{"num_hidden_layers": 11, "hidden_size": 192, "num_attention_heads": 6, "num_key_value_heads": 6, "head_dim": 32, "intermediate_size": 640, "vocab_size": 4096, "hidden_act": "swiglu", "norm": "rmsnorm", "norm_place": "pre", "norm_eps": 1e-05, "positions": "rope", "rope_theta": 68100.0, "rope_fraction": 1.0, "qk_norm": true, "attn_scale": 0.177, "bias": "qkv", "tie_word_embeddings": true, "parallel_block": false, "extras": ["skips across layers", "capped logits"], "init": "normal", "init_std_qkv": 0.0351, "init_std_o": 0.0, "init_std_up": 0.0351, "init_std_down": 0.0, "optimizer": "adamw", "learning_rate": 0.00196, "lr_mult_qkv": 0.7, "beta1": 0.95, "beta2": 0.99, "lr_head": 0.0107, "warmup_steps": 223, "schedule": "wsd", "decay_fraction": 1.0, "decay_shape": "linear", "final_lr_fraction": 0.02, "batch_tokens": [16384, 32768], "max_seq_len": 512, "doc_mask": true, "train_tokens": 138000000, "max_steps": 6048, "dataset": "wikipedia_en"}
Each number is 128 + 24 x the weight over its row's rms, rounded and kept within 0 to 255. Layers, rows and columns count from 0. Numbers have three digits each. The size before them is the row's rms in percent of the matrix's.

# layer 8 MLP up, 640x192, rms 0.091, rows 489-537, columns 96-191
099:129109112122123144137113125156165134131106165091170123094147138108161072091143113105093137143112094117141121120086093161123121129122129075152146100108121117118153132111161141112091155122146119137078121156135138097196128123088130149163148152105108135132120112097144107118138101154112101097
104:116126150128163170149096111101144125125123097125119138103117145135149116153138088099136143126109140111115132119140098166158103121118104105144119144156140127130168089126107088119179144120131116111107104071122161165138098108132134137178142134169147115112146122153148127103125110120151109154
101:119141099104100096153144145113106130145122114096146146115117107129119175170108155101124116100156115120158131121156095091147126118151118129080103108112120127184137144136131095155178126136106142110153138107115148109112161134152153143144149102073097148101100127118140122077120090139068139143
101:164180145163097165120103109127150169095138162099126130115124123119099127108122151109124123189131102122079116146132113097141132123122074136115149160175144138128144126120080157155138114150111155155095157120083143112124077115180136118148153107137147064146135124102121153119150138079153123146
096:142086135121135081138109146118132089115114145133160116162135130108125155125137149116104181073131131155100123109142145141150140147141122090125131114124166140091121147126162138126137109156109084107101141122159094123143193111120131126125133112138153157134152151122152072142133110137092111127
099:146124146102138113156142122150102135148111116127116113161111111097130101133092100125143177122127110122068102146089145158158103106156141139142157164166144138121105114163183134134134139099104148167154125127150106128121124143134100131094086102104123152141143136139158144085117097139155203088
096:126106136093104116158128182169134128137132109092144129117161099111134181146092121148188142145117139149112122071122116112100135182133102105155133144143110186136115121071140145147138105105106111145104130094160106073110130124129139125108123121141125143156170169110128097128122150108107155125
097:124129114157111157116140173130106137104171125106142122136114130142120104117126101109145114123113073143144136121149141119113129123135141166136082119105119114140097104146120113169066129111140182140135162147098113108161124138137104107081116086112119074130165144124138109109112130137145126166
103:169156125107132139118170146142132152115111116113096148089114083139126140111132119121100120135135143117157090138158156140159154097130168137106136112139114136125139129133152122116150122111152114141161114111163127169116125145110166126061134117149119092125109107107109102149111076148130152137
104:138129130118114110137189121149119107151144139137145120158102129132132142119107153099146143098130162136108142136140113143138132096121148104114140117136116140140098162126159104084130096136106159105162135180103119107138124097116197091137175162161115109117127142136084121158141141117149062130
101:094132101142110163167122108161137116141103150137111067141155100107141160112115146122134108118146122143162095112140104113112144095118139126141146119127149108139156145104124140120165064139120138134134133087151109147088151097160131158122117122124137170138157088193098111109113126123142143150
101:116160109121109120138195153143183128139171127097094140165151127142085134141152161100100103108108124144125125122134079187124111100135086092173141099093146144107158105115144117091130124125129111125088106160118151108153140139127108125101119085146121130158114104088147121149136145114147091101
103:114135122111099131138160095154108161126118113120160137075138093099150161104157154134115122160100141111128110172148123102143115124100145107098168083128107122110174124140106131111161136119167093164135110127059101129119131119065150136148153119141138115135116115122126144121120149099109184113
097:120145105138100112144117137137112122089163103137168138116148134129106165141138118119182157146139097132137134118160089141156138104111141147096112134085126114131129149153132143117142093154130146136143153129143136126154104080129129093183157107137130137065142148099171151095093108164111127112
097:150149111129164147162119105142090139070083142088124174170108097155084119119107132108122103100134114146124134165114129094131131129117128140110092106096110125109135127140138115106150115127136093127134127126083126121130131153134116130156129129143168085129132166131125141124136112126097144149
098:125119105068120135190127165119130149118126121174139084078170152116194105152113098102124115121155155107131156096125100091173175132153156156115136141122151137140130133091138125123119107146119103135117112145155177134120120120147157109122152118099105113154129128135080130137130159109137155164
100:127135132105093155104144170148126119144138094119127114107114112105088104125134173148117106118126108126129129124147141116103132116121122137109131094121140156159104133138157098135109091151106145138178139163151120107107151115121133082075136112133180123157129110096114126135136140128135062170
099:140120109098124150168136131117149149083097203138141170160125144135126135113117122140097107143106068148104117194151126125165118157128105118170140116120102131169164132107132119131132113103101183149107142130139119111128170116110125121191135144186151109138055167118102135155119145134151140078
105:128100147165131127141130092078169135144149093085170117119140155115138082135119131167114157119108125171153144124116123127119096155177146131116156166156129162134153111108115118140111113117109173138107145107174171080129192093118105151096153140125126162165118077142102102140116131171102131100
097:085158143129130091146122108151178114082169129117142125153143079144130123164113160142111146124113110118113090154097095114168117131136150148142113094142137085097122159130145147136130125160111120146091126116126164065075085132143090133139099158100131095065123149102112160077114161128123068158
108:145167153105155114147163156112096117086131116105137121136139137133140159142129100116111116074152152160160142131155145166121124135097134157158138148112165127166123190137083106171126127143121133159143145159145135113145078118123131086122134091130145126110108148111129120139138093180136162095
103:109147118106164150161146102096100135120093096151125138107143146132137116134133151125115134091130108148116181112113117146135168108157138083130093119143158144108115155127146088117174144096161108126120083131159133119065143148158121131134163139128121097147126162139177102136127094124143137115
097:145080087132151092124147130179149142130136124134139129149151142149120134133115133147176106118086098160106114118105115133136150168182133171126121095120169157135136139125119099129171155150120072129069140122140106083133170129150136099104104104119169150139143127109115148100125128123134121134
090:128136151143097129111128164130142145122162126164103161177136122144104151126112142127155092139136126117109059139140114152106108144128104136136131146120105144115134161167151085145113133127096091121145122147052093145140085135133141141120109146137171112156138107136105087122128121163135079132
108:126152132144155127124162149139158166116093116122131122149143172132137132100107161108143101087177126135125117161143117110090166149138113153111148124139081153114093104130109124067092139134128144152169158102094112167176090081095168099132116140139147116119120134124111116085118137116131107117
096:121143148094104122142162139172130121179156108107134070117157131153137076141103141146125148143122145160110165143116109128136137176174093121101107137097123130142177125109084115135076127119147147158133146110149099127131109113103108136168153157117111158081140152136151126095142124145112097131
106:188103144147160158122134093126133145128120115110127100131087118135129156141094134168127121161131125127142124167147106122148146152146119114131110109134104152115092107119153129153141099131137109109118130095169101116101090154123108098179103140095110175100147149135167084152123063158136130126
108:150163135139099129127129142138124102112135106128110104154118116096162151113137096075121099155130138095087111148138123100171130163135095162079112120107108130143120090133138076143112117119138170145100126168156111102143108114127121139129153188055153067149117129108102152147107132151164133162
111:133129042110131108117151126175113111167159125126164134140137137121100146161102123161142182120159158129163082107110135101144127118136080138125132099117166169098122126138155108166130117130141146111174149127113120139114166151098123160125153154127115124148130137148097129112139118150134067079
100:096128129096170157118105172117128147156073115133113115141103156158100119129141124167124141142125120117113147148131121115115145143115157113081128109166132121136088073130117117105149131113135108108104110106128145145146134105111151135140139176155096126128144148085117127166112157116105087129
099:101164123116142098140127153089166183153127118139098123107112125114149155120111127126125149162099162133134109132147142115139122106154129085199132135131144140104133162097114132135156115152123086118108134130091140179108158163090164145119137082170131110123091068115085148167151138114125114099
095:128187119081121140106099145137166099105156114142138162149164109134154157127072098088158121157105130124122137121097109182091136100138147096132133128123161146097127152161111132097138098161139110149125192121144123112102098155122130123092134119164131089154161137159159117135127087137136148119
100:117146131073134152148124204102138141144107078142126130157136127137135115144110130121110141108107136133152146147108127123150117108146120084155098131096083118117064137094139151150125125158099140128111086143122158129165125157149150085135113136141135101156092100085140150198093159106112128127
101:106135145133126116128124122152097139124151150139142138156094111093134136092166104116180120141078165159105138150117100118137112118119119104118112171133127106127155141153114145117091154101119136115166074156161101130104124149141126083158103099169121125100133135113145122127080137168122113137
086:119136153120157160101132158091155142090137094134156135135157150150167113119132144129133147141095138104143060167118133116129155133055124129087106143072149136148129127122152110127140150145113083100093121168122164129122093127127145130091099112124127144142129137128114111142123117145137144113
103:169161151119096128145093083148151168144108094122108123115110071081132118112121111185114104173120133087062112136135096130124119126112101163176128089140163100122092109193123120148137123113120121143159132158169161101124126105100112097111104172102101120133112139143103135132091100129104102070
093:133130141154103126127119110126177150159165090111121162150116186109136177136111183114090085109101117113133167130119120127107123082112161114148117097136119127176137150135072096140174136129148162131137124123132160087116137145127114099148175114136097126086092116132128102136098146181185097129
089:123134142118131132120091155138089123108175117068135159100135115115126122103106108106104127142089098115114132103088137130137123131170153132161105117156159114146112159126089159134137109141173137122123097133074135150112134141130148168109125106142143077131120100103130150183119140120111160143
103:127078111181079138141154099120117102115141165135180142114140105097124144098130117139087189111140136128125150144148160147132148147141109098080140139146123123113156108166159147120108118107137142126114136111098092113126098115124108142148135156092098107151127138139122106125156140154142097134
100:095156101081118147193114159119110160100137123148127164115119110162111167109146140101129127124085134120134113149125139122113148151163110114131107109143116129131128146098070155090097129152136152111149116160120098163138107161144113189098115122116121141113118112150064111143114103136124156131
092:117125101181159159155113150139087135131153146135105116121102132107116135089147139081131108149150135142169167117116106103118164139156121096080104126158139087172128113126102097098136182098130139155147099145153126162095146175172122124143168131150127160146145109135138115153126170150143157097
095:151140127093131176151142139098136131143103167176117165146125146143102166109125151100133166148107109127104097149137141138134114116138112085101159100109123133123152154108097158100164152093130145140139102103081150140138120179093117143162096167135086191160165139182117140127156131131137113135
099:098129116125121117138121120098090130096120136151127151147105130093154106129139152107171079137134120148083153075133126139127109134142130092164130171124110124139153110140118150154133155131135084136157119112130176173124122131132092086135112120102133156149125180166150120138156082111086129147
099:154129133149135156089138148147159136128136102145148113096091110135176154141103121162160174101129105144138148135122155111152102131158135106146106125099151131096136119111201118147147062108110118120122148066160114148103153115148112067147135151133163130116125127102146132132095155117107101156
106:109087172127114166140126112157139153126158120083088084113142136133094126129132146137109137109141114150124109151092098093096162113126126135128171103120142126152148104121159114148150126126142167142145142138085125110137146115158139132147148134161107123110136161129102136112085139114138136058
092:102114125116116130138127133129130159122097127101134129095088141125116157115135121120126116168078173191121166135107108170095121133117124111129118243125179125137142114096100105102130151140125131136117103141156131101166163116120136128157143107117126151130127136118143158152134095134120125168
093:147154174098083158136097174120161128158109160104116147133111143154097118138113126179141146142129123141171139110112134126091132127155153099113154130154093106120119136167122165084119133155112116167138165083158145158130091097129163102119080110118103075151152124096123111137139108141086125155
106:092128125136113130125144101118120195129140112102144083113157121112171134134145169146080155154126143147146098104108154165150090137112085107128133174137078151073145081147127120123119154111118139123088130096134144115139142118149124108122157186111131100147119111108105116149136135164144120149
104:152133147165115159121115079100148151163098174163119151113122118114166145120146132143155088145144130138083111145125148134089114149124124148106145137098120124121146104122145139172092124142091106144122149111081148128171123132120103133154110103155137100171161082143089141128138148123125124122
# layer 8 MLP down (transposed), 640x192, rms 0.0858, rows 489-536, columns 96-191
100:156132131139095127141144136148103131143115132109143156109099159128106109116106150093117168119157091138093154144124107150145104100081129120124131112163077103119130123126137129157141102125134130141124186094148137081116153141084146101140087101174038142156164130134102120121121122152154120122
106:121110140118109140101108107150104133131090117080139178088133134094142173181157156142141137090085143131087134133146121176093141136119104096150091133119112127133106103102124131100119167105110132136104154109107132118104125139124165110131120074115152140095110137117138130149023106103127136133
101:180110103147167143129141113142068119139150135129099115125139142119116104091138127128173094125153178139142130094121112137121120155160100092135140132101108170139099129067103088093106133140123152168165116137143147165128131120180135107131138134117160159140117119175118149157120122158118104135
103:146146131119159158157153132138115149163117148140123177107100114116139097117112112134098121167101146167108099101136151135139144121156139158107087145114099132120113109126145134106142119208096137128153126130148147062117109145152085128127140140173112140124124113136128117131148158110183150119
097:136110128113138144106076124153107109119196047148131166149136133110127164165090145119134126134115141149117138155125102142103128168107117144121138142137082108125099081159095097100149161128134130141162144130110115127110131115107147119105133132162120116155098140133116123107108142094087109102
098:128167166106158117141128135137178180124139125164123116123102162117117130123133125119150101173105123143130119087133126161132094139122132143122166149141126143118137089185062109118115119101103150119145070134143137144116112121133143133125086185139128144147114095094124135128080185159187184158
098:127130136143118114073123123142101162120124148134104135130140118155098148146150151124130151121138131135140162138146113102118141149113146145128088187107133117140146122128159143159102108162110107139129062141168135146155095125125143140079144127126128112107156121073136163124125126113146102113
099:148140164128104165124187132108121144131102179147115068082094117137131100118105156150129137167170153153115144120122102130133141160125194121166080140132123147132122116112123117128149105143127116100135098083106175134135157145159093117148133107111095105145108111079136139117150128163152150136
105:096165115186115118142158153134145107148140146137121108114181136130113143141138120146140120121089094128167127116090150113188140141131124146122125147157093112134130101134138121156189164141107141114153142167123116112187151150077069110180134156139112132125089154153162143159119123110126129123
097:129129102125172127132089148109087083130126164142149143164143127140103127135125136136099129105114154167101104115142073153149096126119089125113145094117132122166138107135083119129159115086086153125116118136142134122099166093094152104121137163120094198119172122138122150183139153124161119101
102:116146129147131143161169117167116115113161165134138161152149163170134144134161167147147105120106153114158119139118144153128133147162159120137117101114153095128079099095166113129112128169125096158120117173142160093160101138112145149178132154134123107175122080095142126140125119111110121128
097:133099138141147169138152130138126139154106160112145101118135151120147156124131153127110100115146157094148144150155174141138134147126134129106112106139128119188182142089102168117089137101118135148116089136140159127128191120092126138132123161106117225141096124119123135090098147157107128125
103:135147138097078118146142132140137135111123116122083103108108152119182168127158119139127102131069108146108110113108150141099137158127116087069126108121167154111102169114100173135165130109125095127126093094070165088140142131110121115144117129166163101147092129085106141119094126098118153093
096:143125115149159163136108115134109121143167157154137119052161180143112103122103139141121134156118145157129115104113142161076135134123142150107156144122161128149138149100101151113153106107145158101125124156134137121114143146108118115127118091131165112154125109121140116137157128126148129134
095:123085141131127152145140130150152131133126119135137136118174160153126084145109159171144188131120128110105150133186082115134135135126124150163127101180132131096126189117102094149144122123165093066099134155108125135118101144127116117117128148151112130117089101141101100095122129151156182127
095:142103074147142092111126133110132111125122103165135119119166151129120125135122139127135147133125110140139138154118130153148142163119085104137140125124134158093158118143116102134124118087097113104156136100137104126123161103114139071112135094132108105156069103143118147162130129140118153113
101:133105120130098116104122100108180104132133123108146123126161134112163126133167129135098133112140142125102146165135112085137122118070121087132103106107136142108131079161085091117124097057141165135087124123126137137154124083162126113149113110121144105149150111119083094129150138140074149115
101:138130135143098114156141123130087136124086184155155148140150162112140126106145138103102140155112106096111156132145168120098106108107136124119115164086127110130133121142121094148096131091141134131114134130123162142117208096128142105084132128124091119104100148160116097090115124104119145108
102:101142136144085134104122118175148097147139081150160157131126130113147124099134140168147135093119087112114096146098115116107152123138129127133133111167068142119086111129148103105142118146121136091107113134147122118134178139154163120127124158102130116149156127131169099146073102139132080103
100:137121137108089124113150127102141137148128149108098122160155113116160145129122104110118098163108139115136146119123115099111110136147109113115115120122106144132168122094114163113160098073067128150126131109080147147162134091132130132128161089131162106097140127162104108123114136165106137152
104:161154106111123121152195142157141097108158145140142126159154095117152122156123141152135124117172130149129121125114149110098138119130115105124147095138130117188123202155131110191140104121170132148115153140146151120139105152144147121151143123178154133101152108076122125092142114135105140144
108:143111122160157121149094155096141224151160112085129140119148169109157144139164150138134155111110150092138129107135118144135143135149168150145107100192149108122106121128144145108122109155162124128131164153157123081155103112112150120132134156109117155129059101091120107140089099165095136106
095:099125161155132126104078148151118126142124120129146111147136112128145166137105061131131120142119142134147120115093091134112139141096116115137132156148124159135128135117088147134128099154190105111107140095093137165123162130122136121151156126138129203103137141117136139164118106099152160131
097:110134091136138099126137096166095123129151182114177148143102126123141110097111131143171091103132097154143114099102128146086082112127104109119136126138121130133147137178114108108110124107061120161162118147104136114131127108096156181082138178162157100126158097134098113114153170118161134103
107:111119151140122116107142119091118100096116133160114125106128134144091177115109184147098071109146121110127084143123142132125117103137115159122135160143133143202103096086134132095140130128168129110133120138098119095159090132127131164147125109109155133155122098097137106103184143152139143138
099:126130139154106133114141129160108127123112099107093168141127156135121149103118095168150148125086127118119153072157191102132114144117100140129151112133119135138100111135118131162124126133096115104136160096110138092114123157126154138150125128127130162114154122128129122099116114145101137139
104:145130144149119122107184132129171161102124160146123113132151117104149146097125173147143126153089104168117126107117128128124172133163103159089124131127153128125109161147140140128140117156156116100099133102158130120116132128141168123159133082161121148143191131136118115112108122177144140091
107:123151133103143122126107114106127152145155114120105144126162113069136184147169109124116137119103111106084128130137108121122148100124109102107137158116144158165124101140105115112113143117063095096064124152107137103147137116120123135104130132110141100122100141117136137086070138131157150116
110:143111137154087118119125138125135077159157171176147114127095172078140122150110139154159084070144154103144112129120163129117134118092114169123139073125122115085118095135117170118102129110110115127119120184093130134086134137106129135092087121113126120128148167123147101126130130144119110088
102:142151167119112137142164106101154108124138131120107145136176153091161130149155156125183152130121153133183097110145151151096117140108096124159135136069146128099137141131135178133155163101084141105127153116127139132136121112100134123092115107171178143140121116153106102128124124137155183136
098:109159100137116132114155139151114152128157165133120143163086167145167150128123133079130078138102151159105161138097113145117110119127132089138142123160140151155077130122085128134138171087068169117124115118143134120097145123139120121124100092130132131130128152132138093103130142127171101144
096:096173059107167132136116094136115116146122123119074145115127119127109161080094118136142128115066114114093106135128111125116110145147101129111146146166123104111110163125129114150129105109118140123137125159137116166162144143103137118137113128076126097091112158122134121098104126131125105135
102:148142161113095161112172115074149112096134098168106157133100115132119118124085122173170108137099145147154134131101106151139124127128089122129115152157138088118160132119148133126139092113092116120149144116133084127081109119111132167127098077128138157154092133126134111098119169099153101177
102:100099127148083128109124146130074160132120136147077144154115121120127086108118120107078127100154149103111115143137116125137129137139140163133085125129097103127158127136128135184114128110144160143158146126101071129104130135114180113126112116137065177125095136137123175098111126168121117149
088:124175140139131146155087153171137103130085170185136123110159126133139144110140109121127117101106110125145134123133142145127161153120096127166140093119120142090080145159158131107170105141060095141123133092109104147107136114123116118131126075136097122092112113125174141178171115121137129110
102:098104107098180124167105130101141174121142083107105070128116114107135129092130114111146105123152159137100116161136121106112131140124162143123158138133135182141133143123147148138141097133173108093112138161113146106136101142113110116182167100155148151113138105120100110127159088128135165125
094:117153118132173091111132165125130176119108143165144105126126138158114128110101108173120134141112097122169134137106136173154124176133136177102174106183123127098105142150142095164154137106143130114141133174104136127101120128136148120119111111132116102119103160165097117116136144183130137136
094:135126178144140130103131140161152124144112125123117106172159168137126129111128141130152113069119128095131086152136149147114087174099121103133111137101105118143126090122131164133101107065110107165098159118125150152142104147143142162170150151127109199127173158134126103157139134112111148134
103:158155166099146103113149135103149091167144127102132162094071178106131158170161158116105166094111143127113123152128122117143098129123097129106102138151120146095141070093107109127172134120187118149155148114120144130141113102125082081162155104102138166140099171173100136134085146139117099155
101:129127143154177168141132157130155154139126149146122153150118083069097166144153114139158110162167125142143113139107135145142122156167126140138135132139116105135122155103118144121147126117093109125146144097125105143158088123160111159115107140082090104130101116146126106123126131120109153094
098:146095169121162128146129158126136150131131147115129108122159128102117117149157119188130165112088135101111129120139184086152146113180129142100150134145124116130129103156191148115158155154220119129129149133114135139080139138108156120145129138148119138106125099157108128087105112138130127136
100:082094116155124091144108110100108157109131104131169105141123113136124137147148142129146137128160164178136153133105119121130101130155126152144135131154144131157164180160131095122154180167212118112175103135121149136111154080123098125133137107101132135174140096124157129140158138105128158139
099:098135087131102143117127162104124141142140139129121142101099123109098078120113133132089115138139126091171130123109154066094139136110158136100159104156132106149097119129126142141120134112107103133143137131119117148080133136085132143121140142120136142113173109126161139093130123122127125098
101:114106096120112118144140174158138137153152182131134148176116103102130147093103144134118156121155127122131091149159124164121103119117149154116145115128163121150137115108105138126084100119103117121111116097143068110084113125079152180095172154123100117142127124124109125093160141084114151118
101:099142115100109156173117102111101129101143151138159197146126131156107107088100096123109142106132161115143120149141165086132136095176130130156116152131153127147130094112116131141131130118101113150157150149125163133114132140129126116175074145071169142090123147126124121135086125143114106142
093:125144167114149123142177113178173156112104101086078122130113097099131143127154126111125149147123146149087128135139110150094133123152111148121133105123080066112174083103170105129126182123118155092125115143102079131146111140113126120141126149132109095119108125124096163118129136096135184121
093:173115124127106169122145097144149134140122117138147123098113150122095141158130119135166207102146150121129108116119153100142143108114129131114107123139163126113166114072150140122092103172104179145129112132149111119150122108121083120143165125145161131128131133173114120154112113103129148086
110:115125118102069095161116096118101143112112118160120104118130141095157113121148131120131154139138131169144127190166121133101099079113181117162134118087130151131188139157160136152097135097065165139109129143098137118138153097174108130113155116135126137160122115116139110125112085099132114141
# layer 8 MLP gate, 640x192, rms 0.0931, rows 490-537, columns 96-191
111:146099103135126151147116138119136156115119128136150176108152140130121109106160098100074170084122140121158147131152128135140125102081092124154143132176140103083144147105154077076107106134122106090166110157136170135138082059107133169117142092126149124129131076175123138124151090182122090150
098:151131164096137118105118129201140116189137151130142107133130128132133133149097111155153144099117168173099100130130125098181151145130135072142138126122127113158141131124123138105128150095097112124112122130122162090131117138115137150180123147110115116118097126150118170168079157145107073125
100:140132124115125136125174099159159138130099095146089150087151099123081112111100132121113123129147124128136139128109135129109123129152090128124076131093107156132139091114129143153145148148137098124083134132149130156150153138127154184101166146124140122101115099159147131110130138123138107067
100:106124096096125172145153152152141158151102204130129116108108129116130107118128123118094088127134087110115154173105139131140159150088144135138108139135137147118147118102113125063114125104130120170132128133158168141135157182113117143151125111109187113134118117142109097123145150100128092117
106:118124129120103140144145187175125121102132162155087103140125144089138121118095133084126120105186116099074125104124109105146104118120096106103133130103162108145145146110142124138132085127103150159136178101113146076128123127150122116110151114081146149138080143119118130174115160140135091142
104:106150146145132121107155151167168157112133106111111100150124137096137118119158159186124138133168108097136098143119109126129079105162143117137135104069118115084202089128145170075168122125118098095142080090141137116136144134124143121132088150121132134138119109141114106129096160087123142113
107:158133142133124134161126154129129115116093151184089108110100155132118133107147156118098139072118178150096138116150137149083139150134152124108114147125146120064128136121115089104133117134073110118184122146141149133108135115092084123121117120096151121119140141139144129170138163144135125150
106:119097099146120126123134129122072102061123133140145165161119146098130087132078112111108141146154113102112100113129102160128086100131143136118099160145118125106104144157149101118189096127094157145107127136135096109095159129137100148101127106156129117156136143126144099132132090150131158112
099:150125134134141194148127149153125113152105145142100142122123138143090138133141162158141165124122128141089086130141113115107141174084108117146168116144104119070174107118126130099111137131113150125101147159107187099099123124158107145149122132112098118170144110136117142122144147127106093141
101:153139157155145146133132158154122164141120129152123150141133126095114126123181149141118139131101158133086120178163103138094147142127133115122168094126142129086131101113183097152122139107142125081094162150154113096145113116104120133114117160158141123138146094158083143194161141119109118099
100:142134126132131133127175102120118134145105154156160149140116104159123129112151134163107198148111131166125095138129102168144115101140147170111153133089141110104143108134188133123172139154112149133077087130154099145128156083110148115145151166162127173105152138138098145139109150125142125088
098:147143124173122144138137141153134162133108139130115093142112183118128119127159103091130176097082125077170133120101130159144139118119141090145106138122124108123133073137113156128127115087104106178106125148116136143125157131134101172149095143147143136139176143178127130190178123130157110112
099:161138127167086115131126158128170112089121157126156106160083129129114091137129101136147146087139107104109076097114104087102135112105105114155085092113103155104124126132125104085150116105110127149132166127085107097073163160167137095125092114132160173133100125121093121142139101115132101120
098:102117153103143140157126115127102094134071140118129155176128115175149149115103143138117135128153150132094107153132153147136154131088177120109166126122105090083139109134120135112120102084123121149130134120143147106145117174112127118192133142148098140106115119149106151110156112122088112114
094:103129095127143134150127137147157122139124111088156138155111135140154101114144102135142093159156079156116145142148125132101169091154131144210121126088112137098084142184124117111118102130131090102131124114125180094098129128154130135129088136107180132135158097099113130131186121139110107181
104:173124156133115153101122133089140140148097128122123116103125145139136126129155123096092132148179138152145084108126101136052090116095162118138102125092116098164162132125110154099138176118102127094104106112157131133158166116147123151166138127116107136171137100146143128142104156127143116081
106:105103128157117132143123169141095140149095116152132116112112143138120097122117135118067132153149098163105194115119092113100119121080149126116102136149191119085125130149136120121129114108119133132156139121080182098084100144165110124076154103082128103150159135123121116142114121114171068147
103:143123116132127156093161137212128139104142152122122111092082122146128151119152136146152137106125112100052137131167125105131142110088134128116122104103120111100175115138179117098125127093122139108115137145124108127113115109120107109163143140122176112108141137121110123100079149117162091133
097:191147141114130160121156145156130168119078138146152147119122144117101125134155158116149142107107132147073153145122126135123127087123163130077118117115150113119128101115147114112155124127134130121136082126102144114154125116115145148122132147186125138126147129163076144157104115069153151090
106:142137143121117112157158134131125141086118122162115119147092147112118088143134104143098133133117163169130142158162171110082078119080162141093148133140144119142122145121151103134129117115084159142138089164117132121127133114139123121113122126143139105129086120132112118160140136152153112116
099:083117131158119114127121118119117114123121122150150098126107154130154160089131139093121142118070128106092128151157138128142098124109074124142115139138155115125143101139128127111152126110090135096122103124138141137128147138129157166106131176191111107113098135124123174085110108157177121053
099:156077106126134145147161095137139153145108119141171143155183152161092096111084197123149135104126138165082097126148102159144131143106105129104081149094120110129098093122123096100143168146093130118123107165092107105139166117146130113142112127114133112160137132124101130058122123103122152096
089:153081093150136118161171125118118115168141152134181106109144125118137090093141151113126150139148136158145145183125111157123138130151114154074133108148121125104169122130106151082169118094140129156089102147110118135110158111131086134133109150125107135159148096161103168144131175116142130045
104:128106120120080103097099158115115116147152121141114151126146123123071115121142148162151116103104147139100115136131146115121091149160132137142086115104117129111124085104120104124118139088107124133149090176087142131128105116189096236132154144103155113129094147170158118138096101157114150125
102:150082085134132135095181177139107131087136115128130175108103133143110153174115114121106129131122113155138153116153117108148147121100124147093154108130120154107131149171152098106140107107128119110143114133158130118113161076140111118099081109125171117101111178122130132108145158174118123119
104:123107160155152135150109100092139169122165117157093113149117149151130083141173174088131111120130147138137121122137104144091130109087094166094098138095138100127120074081122115069177126122109118092107136130147115156105137131111146121114107143126118153131133127128078121113140143130140140135
099:151160137127125110107124139083096128128157124148124118101155117143120116136184135105112126161068119145090139136106101128172119122147153095163104147135136080144140142113082102124147097105098148167137126124077131113091149122146069161123132149099140117111109124138150118154121115156144139096
103:124147112157127175102124125142096132139109117201143107134129134166131136137142135126119128113150120131105120187119104177094140138075164113111087133158061114165137126147099098099100124090105149175116121143121120154153134109161120112127129132114157109139184128119119131123123083127158141129
097:117121093108150109137124100181124113116130083138115137109086178111123147120141152163100100068099126150121142168101160093120145130105152132140144131109134136130118170126107110136099095110090136119120111132117142160159135109147097129138150129108183142090098142079125093104141150133138062177
095:133131152137187157118190113111133125120133116153130108127168170155166099075110134132077140149142132112132108138141157144165148089119106107167109149105164156117164156152149136148102156109106110116125151128133134108089146124118107147100109134161112137146107080128128119089080157130157142137
098:130149159143127135186163139096100182099078157137133124150116163134147130113165110108078096107096144123133147127105107146132084080128140137098166099130106142103116125073112173092148115096120141158127118154095112138117154141117076181133134065139119155154129116125125135102121126144179103116
098:115110117119140101125148148090091124089123162158143144102101114156165130145126101142132127125115129155090087148130157140168136135161160108104101119121120137106090116116091120077138126146129122100139110183168171119164174119136141111157123123150106116151076146163131114171161140118154108103
100:133118133134171104105121180157126143104119149136148139123139120123108144121121144130111179084133161115148119179181123105103154095145131129151136133093162134093144127124162085169129102101131148102182130080152162166126096154110098116107123146131160184128125110160135152063137152109161126133
086:137138133142117119070183110148152105112137140148152111109127109149120188145114123142116153133119186123105143130216126087111114078116088126151138153149123144140128142166152131130118131148097183100128147150129106121096125150177101081090103149147073136121129134136115168137107125134133106144
102:149146158161112115118169131160142087122148174136147138128128163157153149120128168131131121113124162102156149144104165082090136095123114125093125099105165147098126108086177132119101121114123095115084129154088152107164120114151101136159139116140135166138130112124126098165138151141163108136
092:142114123122126102144144126114113165092149105165086145117111147134110097133104142129131103106068131145133098155169076118131087111120123126150111127133133128092091155142163079137138166109106120093155170127147195109110145156194122135152116145127108083171131184125133152081116097117109133163
099:123102158136083117110137140117135151118171098138121089122099164130154098118171163147065108076152110108165139134093162107099126113082143128094169137110092118152100127131139079170128139129053126118123162184109149174100125159116120126128121109105141093121183123098178116095110126148142122146
099:119168098138114154139150175139142099186151133092175107106096172092133169152118168124154140107154127127141165136117059106120146135141114161126103066163091180131140114136106102095203088120112129145170163126155122117138162136134107123129116111127143122108154128105099104164117143111133094132
108:148103103150134112136180139135117104091144152183143136119102111152102135104083140151179145140157112140137094117108144143086101143129120123120152194162141128107115130165127110104160146128103148120151172166149145127136153144125124137114098104089096124152150125166169108103115102174073095120
096:119096111117146132155119161138134108124153099134123096131148138148117149139145132120124126115139120137110149160140120121099122099075097134106170164150157097107132096107153134138124098122124159127130111137151129109138135088092120175105130117100102115139114120134111159126091133125144156121
096:137131106102117078155151151143077148127139140133128156143127103168134155103113136138111140144131144127147140135142116170128059176144088139129068120121129146135121185151110099120175149111157181119102107151117149089143132107144137168146126100142126130144123097161157136139136118172126119118
091:166117132132132102154154113120120136134103121148167101081135083154091129119118144143105161141078139164111149161141134108137135129155115146110134123162174095137143150115110162124123139141139177108119126172132115142136125133143122141098140081154112141093120063144131131168153092158131133093
106:144126120144146100110135127132111102109112117113176122053126155146117115096193105092110129114123143182113132179136097127133142141139122099120103110121133141130132108140107133120151085114086131123160123116129159107153133167128139106125108141167129120155157120108130136186147127118160133107
100:149089119136145080152173117147114148122071148162121172097130112149147118120155158104174137097100125166094146174114150120144101144151120126081116143087140124126176167112138104107150155120092099093125143151125185122132137113146125175138103145098152159139084112152152110115150143118161134139
095:108129064145109168162150139118105130140180134112115097088126096153141157172111112138114123112124144194148139116137085117119143106122105166115105100113138153166126126133152117086117107137105149147105115066137134120121122111095124145143132148117137088148095130146139122069072149134107084127
092:099114137140115140168131182131098153105148095133133078143126149110137104088134142114130145155133105141186088099144140163076128122081132177109141163163097178131107104141144129108140144130112129109139162128082151120104135074121138160115108135124110121117104144137153122088115093174144097156
105:146092111163115133139133138148118130086149112137115100130127139116081129124136081134169136139108097137113083115134117093064093088092131162144091139104139102130104157180117111104093161102116180124149147138136155150105137063163137110154138137075140113140149123127116143117146129115147109115
101:139091164155121112105159121102107129112164157163110124124096125167101141111136160108082138153150144147113152146128114117127135190103127145122107190160143112098145125097093107135110099074089156128111136147159138092092144120121098188137124158146112140093108127138128169133116152137097125122